{
  "vocab_size": 32000,
  "activation": "swiglu",
  "norm_eps": 1e-05,
  "qk_norm": false,
  "attn_scale": 0.125,
  "init": "trunc",
  "init_std_o": 0.0,
  "beta1": 0.9,
  "weight_decay": 0.072,
  "lr_head": 0.015,
  "warmup_steps": 382,
  "schedule": "wsd",
  "doc_mask": true,
  "train_tokens": 1120000000,
  "dataset": "wikipedia_en"
}
Each number is 500 + 40 x the weight over its row's rms, rounded and kept within 0 to 999. Layers, rows and columns count from 0. Numbers have three digits each. The size before them is the row's rms in percent of the matrix's.

# up: layer 7 MLP up, 704x256, rms 0.0765, rows 191-221, columns 192-255
# down: layer 7 MLP down (transposed), 704x256, rms 0.0716, rows 191-221, columns 192-255
# gate: layer 7 MLP gate, 704x256, rms 0.0794, rows 192-222, columns 192-255
up191 106:520483476532437558439479468490497555556541438502464465558515557464528467422496502537492499417476493581519544498451456459431547505514489511535479502536498495485456438507514496534597517474540493
down191 099:575538437412502520517496497460552516513499505506462579537525443482498504406520447518537515489496474461491474495484436410531462473493471482470509459485534538497471529524462507501475528420456535
gate192 100:575515510550407622472545491493522473506549499525469491524462509503457515536491489534531470503517458499481481528437558524437487399460496583536579494483414558542502466518413478462486486496457648
up192 103:528488482505515499570547526495422492530483494507488488476510487560499496497446598480434515554527546563496520469429433429456549475515507418515546465436450533512430489498542530505464412407508518
down192 103:547442552464485548529454501479472486510425526494520526450438468521469476462525465490578482486451437462496470552518439522489537547509436460511489466552439460398548500486552552589533508531522487
gate193 097:506514462543531546545467467472589454472492476485434430573436485495476526471431528518440499550501447476529488510567534525481584552484516449503536504514529515532517522493479497457512456480466498
up193 084:507558482506450548507481511561443494452515567473491486535432427535549494467442478482468566531567474499427526549554486530514569534523518502558485556526553577489519495522481546491451522496517503
down193 092:442431526466578494516465540465540479500445543573499502445503545616430513454519538449538461493430524493564542553471499491534496488493491468507527530514551521450490489470529471475494521469450450
gate194 082:427475472472497425573544516497500502447423542429545493440470520455461492515532525501464487470487492499499460577580549474520471511451532480483450575489531541494437507502499522450545512539488566
up194 090:527524481477468537517473552460487522553517494541502494440479505526495524411505513539521539468464466506514495492459470443453457470518459427530548538536482487525454426519522466556513471455558571
down194 090:494541529630516475537497468535482546523509485529472508508448478480600466645494457540536470486512496483408552433489519508604558465489503546454552489571529523542499518522560475476487478478483502
gate195 105:605423510516534533504486465527465470496538453414485462501496483502548460527541535455576501508446465591451425576528418496523445550529547486503553542544585485515540452500499517452476502455535547
up195 104:519518605466530427591401480569476551501481441559471465457495505448477573485488532520496474502474516477485521497504467510482507523476519565441471555445439489436442532528526515454473518476443453
down195 103:516517523451480447489440489530453540475474472449472480519522417505472513435594498562520459500525510519511505401471456478542504472478456540466510466525507472523456510524457512517501411485466509
gate196 101:534534516500549449572576463474492488535458465494596542551461495494502499437517530557505541481565464482524436570510452465503418574462461537495452544520455562542530546470492522517556538480534579
up196 090:562541548551460474503434475507485518539527542506436511522545541483516439536529518500456575482496524530533602499524442481438544473541446503486535496534484548499574455506493495480478446499460527
down196 096:548431444522480531485444533496557509524494513553499488463516535540437475342479456505468535501472485456438494570518453523527430548453514476538491447500520546525557509439484492521499573570535412
gate197 105:518508556461550541487507498499525463466496452546510513491509566564507507494494525547508497546467523504485565514590544534471472544459437529527508520439481466524507429481459542526428521449459502
up197 101:506513513472553532548458469465452502441472567517510549522515515446495512516507509492434429553532468459545478507596541416444539448429479546528476468472501487478481519501498588544509488477512523
down197 103:480450475424499446536480491512450508534535502438454460540471523592562505552543571481483525482476542467526412472557562437524420510467519556479491568488512515469536499501483494501422502517534431
gate198 105:472473548491578421580525504512536540523560438547555430501482475492510478495496557529504480442537489503542524561506564542514472411504496533472485422480462478557493443478450497500512474512421606
up198 105:510437517515554448479496506409570463506473508506536494474416464543514503488426591519447507495498518481465556485506475531530493492561468490474468544548475485425566502529485476452513461490452539
down198 105:436492522416481513468453515516469513481440507559523477455501502505541517458520576525467464440551507510528534560515475532452521501496478461460506530490468447488562528558478478517557505503473506
gate199 102:531472507493410576420442472492430478575557505447549514484552525543554481538486500550488511511534445586530470525547520483502472487545451570545466437503533516429492493506439462490548462526537508
up199 100:481487468550482517428520498450506444469509395456549459521444565404468491522489458533492452500479508508490509441639559545545518492581471451482460471497529464532548562519522545525520550459501514
down199 099:586500472448515511540533515563507539491503498571502471546489532482482519524476455502534515529495474547528515488542478462570577553576469479507517525488474423501563551516471446525553435545425561
gate200 104:464546444429443533473541496483517544432528496526540502500461531475499460471456517495578522543552524548453516538505489460551519448468498494483537503512494468526478526429535534510517466516451523
up200 089:474470489502516532454459486564436546564522573487487540485466501470439467467529480546483520481509497452549526480494452441453565506526431516483551528470462454498540549480555446461491593477546460
down200 082:478516521652453498491548454450553453469524463478518538531474543499503506561488504447534495477465520485449550487503513491496478536466514459515455504526593481527502491472462548512515460533447548
gate201 095:647476566521528489493517464521416524564528471494580508499469533427565494469509516496473515508492492543434510540539450439556394579534587540471467424518528501449505551473511494460487569458508509
up201 098:552609450449501452462495580524494532470445495495585429501450558496491533526427516480462466476515492479507596483459545525569505513501541480510562553489445451527528477526480465532425498456446528
down201 095:489486451496462537460468516457534458478437499604485488556488492448492540557489468545530523530478494498557520450533552488474526445469544559521453477525463539539501488470550536500596491476483492
gate202 097:500511514499587448472480501501436440589487478419497489552478490504480433536517514536492498473483505513555552493446452525465471473575474512499505561572477505499531477439489537453509524475478533
up202 102:537494514458510505513546470608460496570442550498454521548521566519488419450525517493544519487572550508487436527451459581430483566499446455548528538496542529506562522524519439519541444546573560
down202 100:497502534532451493485532522462527552476438450552502404491505555495498479437498451519505527501544499534461530454490461492458511453511563478462524503476487528437469547555487402445533481556508372
gate203 116:539472555480521501436566519486525438471524454469507516514487543455527411568509447576511527434491464473494497504533521479469452505539570535497505487489546501467570425411579505504482462497521610
up203 103:498475548515467463517535512485468522508481548553482445515462569522507519483447410555498506548450454529480492468453559518532462525530533543536535464494571472507476475466515546469592516498546538
down203 097:455480442520450465472516478469469473523410521631463530493483476574435604436545516451468530569475492513466468505482465501439507517518568453544495473491440518546533525499481493508437483478484485
gate204 099:491494507487484545395462405489499498437572520533505492473475592464575449505519560446506499479480503516478538498578460556475486470500494521483580517446472447497513437499552516452500411523541578
up204 103:522572511559401508507496391458524531468544539519508448552473562511505456518468436481476506506436508476542473509478585455515480461441530530531484492492521474499524525480469526468482529475454472
down204 100:411473466447531531529567498505509516443483431499513491548464510513452540573533491551406478523504463420520539529557519544535480499457602447560485527529465494463452544577478511524477453540524457
gate205 121:519455445504456569489530472512534526509591506509459527490472511455496469505545445475449442487456568553449441486480514481542528532506515507428501501538553508476511511516489588442589527435508467
up205 096:472504515516477522469478537504554481556521528506541536438481514482530523513471562421479507527461446448543477491552525521510511497439495480544555577560514480485475519500522491477538493494513490
down205 094:492428474505493431522442495511443519423447497544515529511492513452460522472459464488527554501515572503431520571501526604474514522551535587449476477509465476476562504512465555506509519474529454
gate206 099:436426460531489519416508470456528506469498472468510438455505542469418522519458543528461500427448498425465496532472547466465516472479519459434446451477503459455462519504550539527494471444505502
up206 104:492552507531489399494532538516525522465447483502447552502474472447489533528502535556505538516554591475493554554520489450499444449483502523534469457498516490521518558571465406505488584548512468
down206 108:564490485482520478491599538516506582561524521481444554527483514525509501516567499455488483452568486479587550441551508494506439438466543532523487496458508583506439512502387519479565506544530505
gate207 097:565475499462462504594561532537470534485479540518497454475502512515489567497554476488529493532442545543547489539504521553505502503519460463417520429515478482506501479477464484484533495516474506
up207 095:493420447485497559476485516484556541511498508478501481612462502551445425526485485538574583521493492526440452524484557498502515509472508494456566489522546458538496527469509500480468433503428431
down207 092:426511570593415470498476471524538477533547566478513489496510556427472477616542551495499464501483495486527463450546522489567477418543511508553438481504507565479562532532473464469596517500456558
gate208 095:542489514567474544491506417462539455483471510477516532524479531484518542539450457507542490483513490487491537519471518517510502467504528525462430469493525475430437524431491494494540511553563403
up208 103:495506475495535518499512526499419507507517557556605548551534505514435460487532538535426557472494454495467427482561524454464461524507478492486517520561489514500522509475515451451401415564459561
down208 097:428535555514544489439559582505388502468482461544491516481513568530472537561541542507463549455509526480536567472545523449441515516554504479603503442505457519513542543438520565507443504613509483
gate209 108:481547461522481530491551549493514511507480536542603468488463486441509521493475452537533451520525449506492486479526503502497517429504563546489521489530503409530572455487546511453493529471497555
up209 105:468527473563502468428506450530484410490494447530552516509520537481555549500434460467498561510492514438457553539489521509460435578409494463465595427574569479522520460516547575523488529521539536
down209 102:436466486511508441482562483429496533486595517467532440528578520552448485607501503494524557522502440535490405542529597498487465493530481511446493472558531490441432485523519468485522465522504500
gate210 101:548457449529491542484456503473481532511468590525491478476485490521482477543519435530485461558512503468579451528502486536394508542562542575528483540530516509496444522490532525498489552437507503
up210 101:621560509502514475519563510505469543433554505475519512477500473461419489554494473526446546526523440477425467531456590520512532536463523493495451422497563497541520510527516459512471517443489458
down210 104:510389561457435557514475449509523496494467527529471508449523528482542505512610514540546485503513496517580498471480510548470495541469542537529557468508535487504526500504479548528568557444527472
gate211 094:468499512482499489465459544541471485551534470471446566493432555464479543500553497486445484471531466478558442531542472471500470515541451488496548531552558487446538469514563522421470506503522568
up211 099:499446507501565540491511469516498496503504470501506474442464553539502567494515520546475489546545465472501505453579519484503491536536557460532508450485518547570505527493539494480483542534505523
down211 099:491492554415529524574562464539479504526533518520478478496512522519508488437514519484504517493447504524520531515497518454552503538529480501420477533523451432489483583564490504472504551469512481
gate212 099:484501483526529560494545481480478501480439519451481469542445468544495536523471539530476461534510464523503525522452470513461546466545542462484543511554523517481556479426459498571465457468515481
up212 097:527497476476485498481491484512511446471535523564496535487541511454524430464526530444497470477439458500567556455506546497521521487537527481521451518527569434573579491447461534509510494473584512
down212 099:472588497481554438448507532515492464513454518470500474598524533457506585488453521459499490511469544476511478435590495470419543514480498474511511467461491507521539526491501500498572447390471555
gate213 096:518450508512488540467487471500526488519467565478510468457441471494495526430518495529500486513517528506484487493417462511408477497549479507449494477481457504480559500471523499517546540525602484
up213 103:431550529485504491442516530569525538498542453560537459342534469396519432495475553527488463461518474482488438543528438529561441489520482579576518517546558497439434528586442485530400456462446546
down213 102:492452510600464509535494489421488428465506438508494501523493484475455533540470543489476528506505538525514544481488464512492527496525469495519499563456494514611513523515467520506516489545530533
gate214 094:474475507446420463504465459513496430524546472501543505490419490534525489516477542529506525530504475445521496535473463533555528493580552416511542524519482556462456493545385540458464458476463554
up214 095:427440509529519488513542482561503545501534469591429546504456467506443444514527475481557444477464530580468450504442441504451563496499471408559493525500458432438506484459523477471508536459514471
down214 096:559577542537493508498527547484505521469447473518513490462554555448496499404451515525543492554480498516524459463529461455538452527555522493504495502442520539495427537493505543516541487531497508
gate215 100:583529559480460511486471543529478542501518511499503522558512517507499530500501569508521537484524492520551541521448533507503526433481505453440475511425540470448476529545516520519544558473608447
up215 104:509501528442559491422493524520523515555506500481562556508525494565467515461571552515510552492443534424563508470457506483510476485466507531486478573442500485455526508590455538512500439472437493
down215 104:472499498531534466503493505553524436467391532551506481510538484496550486362482506511414471426498505459530558517588481458514474576450486579486488463481495491537492527495436494595498490576512499
gate216 109:444472520555590477413551494461483485528469522406540564502526517547523555523484491509535483498502538513463511544523468397466459477560544574469473494449454483516446556444523446503475466511469502
up216 104:586453485531498444514515538465510520554414513523531522461599496494556457460560494513471531515490540488525461503468509509555541470492397448481542498444489510516558519457539529529507521478537492
down216 105:555472526425454477573527526529476469577547469532544527464481527503500464542520485515511528500541575491489472531497587502481507468464511482471471445578526471471565469510515546513508493487503497
gate217 089:555575504526533499479468521448527494503566510553450492541531473499482478458478449492448572474480481416454508470537482553448551531528443475535520519534524486511573523494428496562515524587439506
up217 091:484509465545523499509610444489550478513483427491503505432491528441464512475488510526399491435477502520521452450504548501553372555550461564545522531504458498503560523527545574519566472551527515
down217 093:540544506573448482527478539487438473468526527450443481551495437581548519538460484535493499496515462502498529541468436485508539478497518463477508482532522570540507448509487504433497531437488424
gate218 103:486448520509428509552497550471506540540480458483563518494456506470481491521513541462479510498507516463515571569480535434476484513533484517433487506480480466491470499549480492577472522543558512
up218 100:530546462479540468517483529439515479495522511476489441465554480515493538504506489475521546510500471439498543475475508498544503430476450602580513406472446505549526468512442552564515532461452532
down218 099:467475550423468515552564550470489512529443516538487535472485513493552480451492509538482507525476552483506534541561507553515503575496508482533532474592512485457525502439513508517542490433555518
gate219 094:519457497484560516472420443526515402495526500427528477487573518510519395493521559432496563486554484565507576498473468500511413528497553506542499487489472497469559411480543536496517473443515531
up219 112:530492561528541456530512506522517538412564528494495460513507580523510486508430427516526543500523507557442552476529565493437577528515500587497458482537528569584441505451499521481565508500471473
down219 115:419511482615525455491516480504536508491504522507479475481474515505466525568508471517483516489513538427485488421533506575490579466521512427447523448532505495501489542475549450477557526550541453
gate220 101:491485474530510502475471457553514496468466502457509467563504499558543462521465503532432458453508524572533465441506552494525444498515500540527544565557508570542541425519517523478556481450512512
up220 105:403456469467518472522463455530541508583523478497469502569455514555457500480422520460552496514531570534451425508477463473452516522534511462448511531558500423528407491535469466513595418468545507
down220 102:508516450399445478453465499539559516498477423506543520506501467495525471417455478514527485537540517552538513544573428494472561486550556510429542503428515480555385492562451502505490516434513512
gate221 113:536539502598511556440500517509474458579557528438441458491549454457526527531602503480469521523555484545540579522497442419502463484477499462480513484516456484524526480508481448458514568507567526
up221 107:534538527620529543476488439480513512612527490551465420484486476569474507530587473471472491463484532491573459442448487529439584519553491506503549420491503541504466507447439468513612563455513497
down221 103:527467498258417461506477461473528498428457506536536529525538510488500494471469511512532434543483513516502443482481581558535475474514454478513480525498552487474463542436496527493476467502483475
gate222 098:492468498533478548469509546534486549490448444519483521514409528467489500500557492512497463581510528457512514475534450453493529444577490483473454468494449512532516498428523487570505527481569529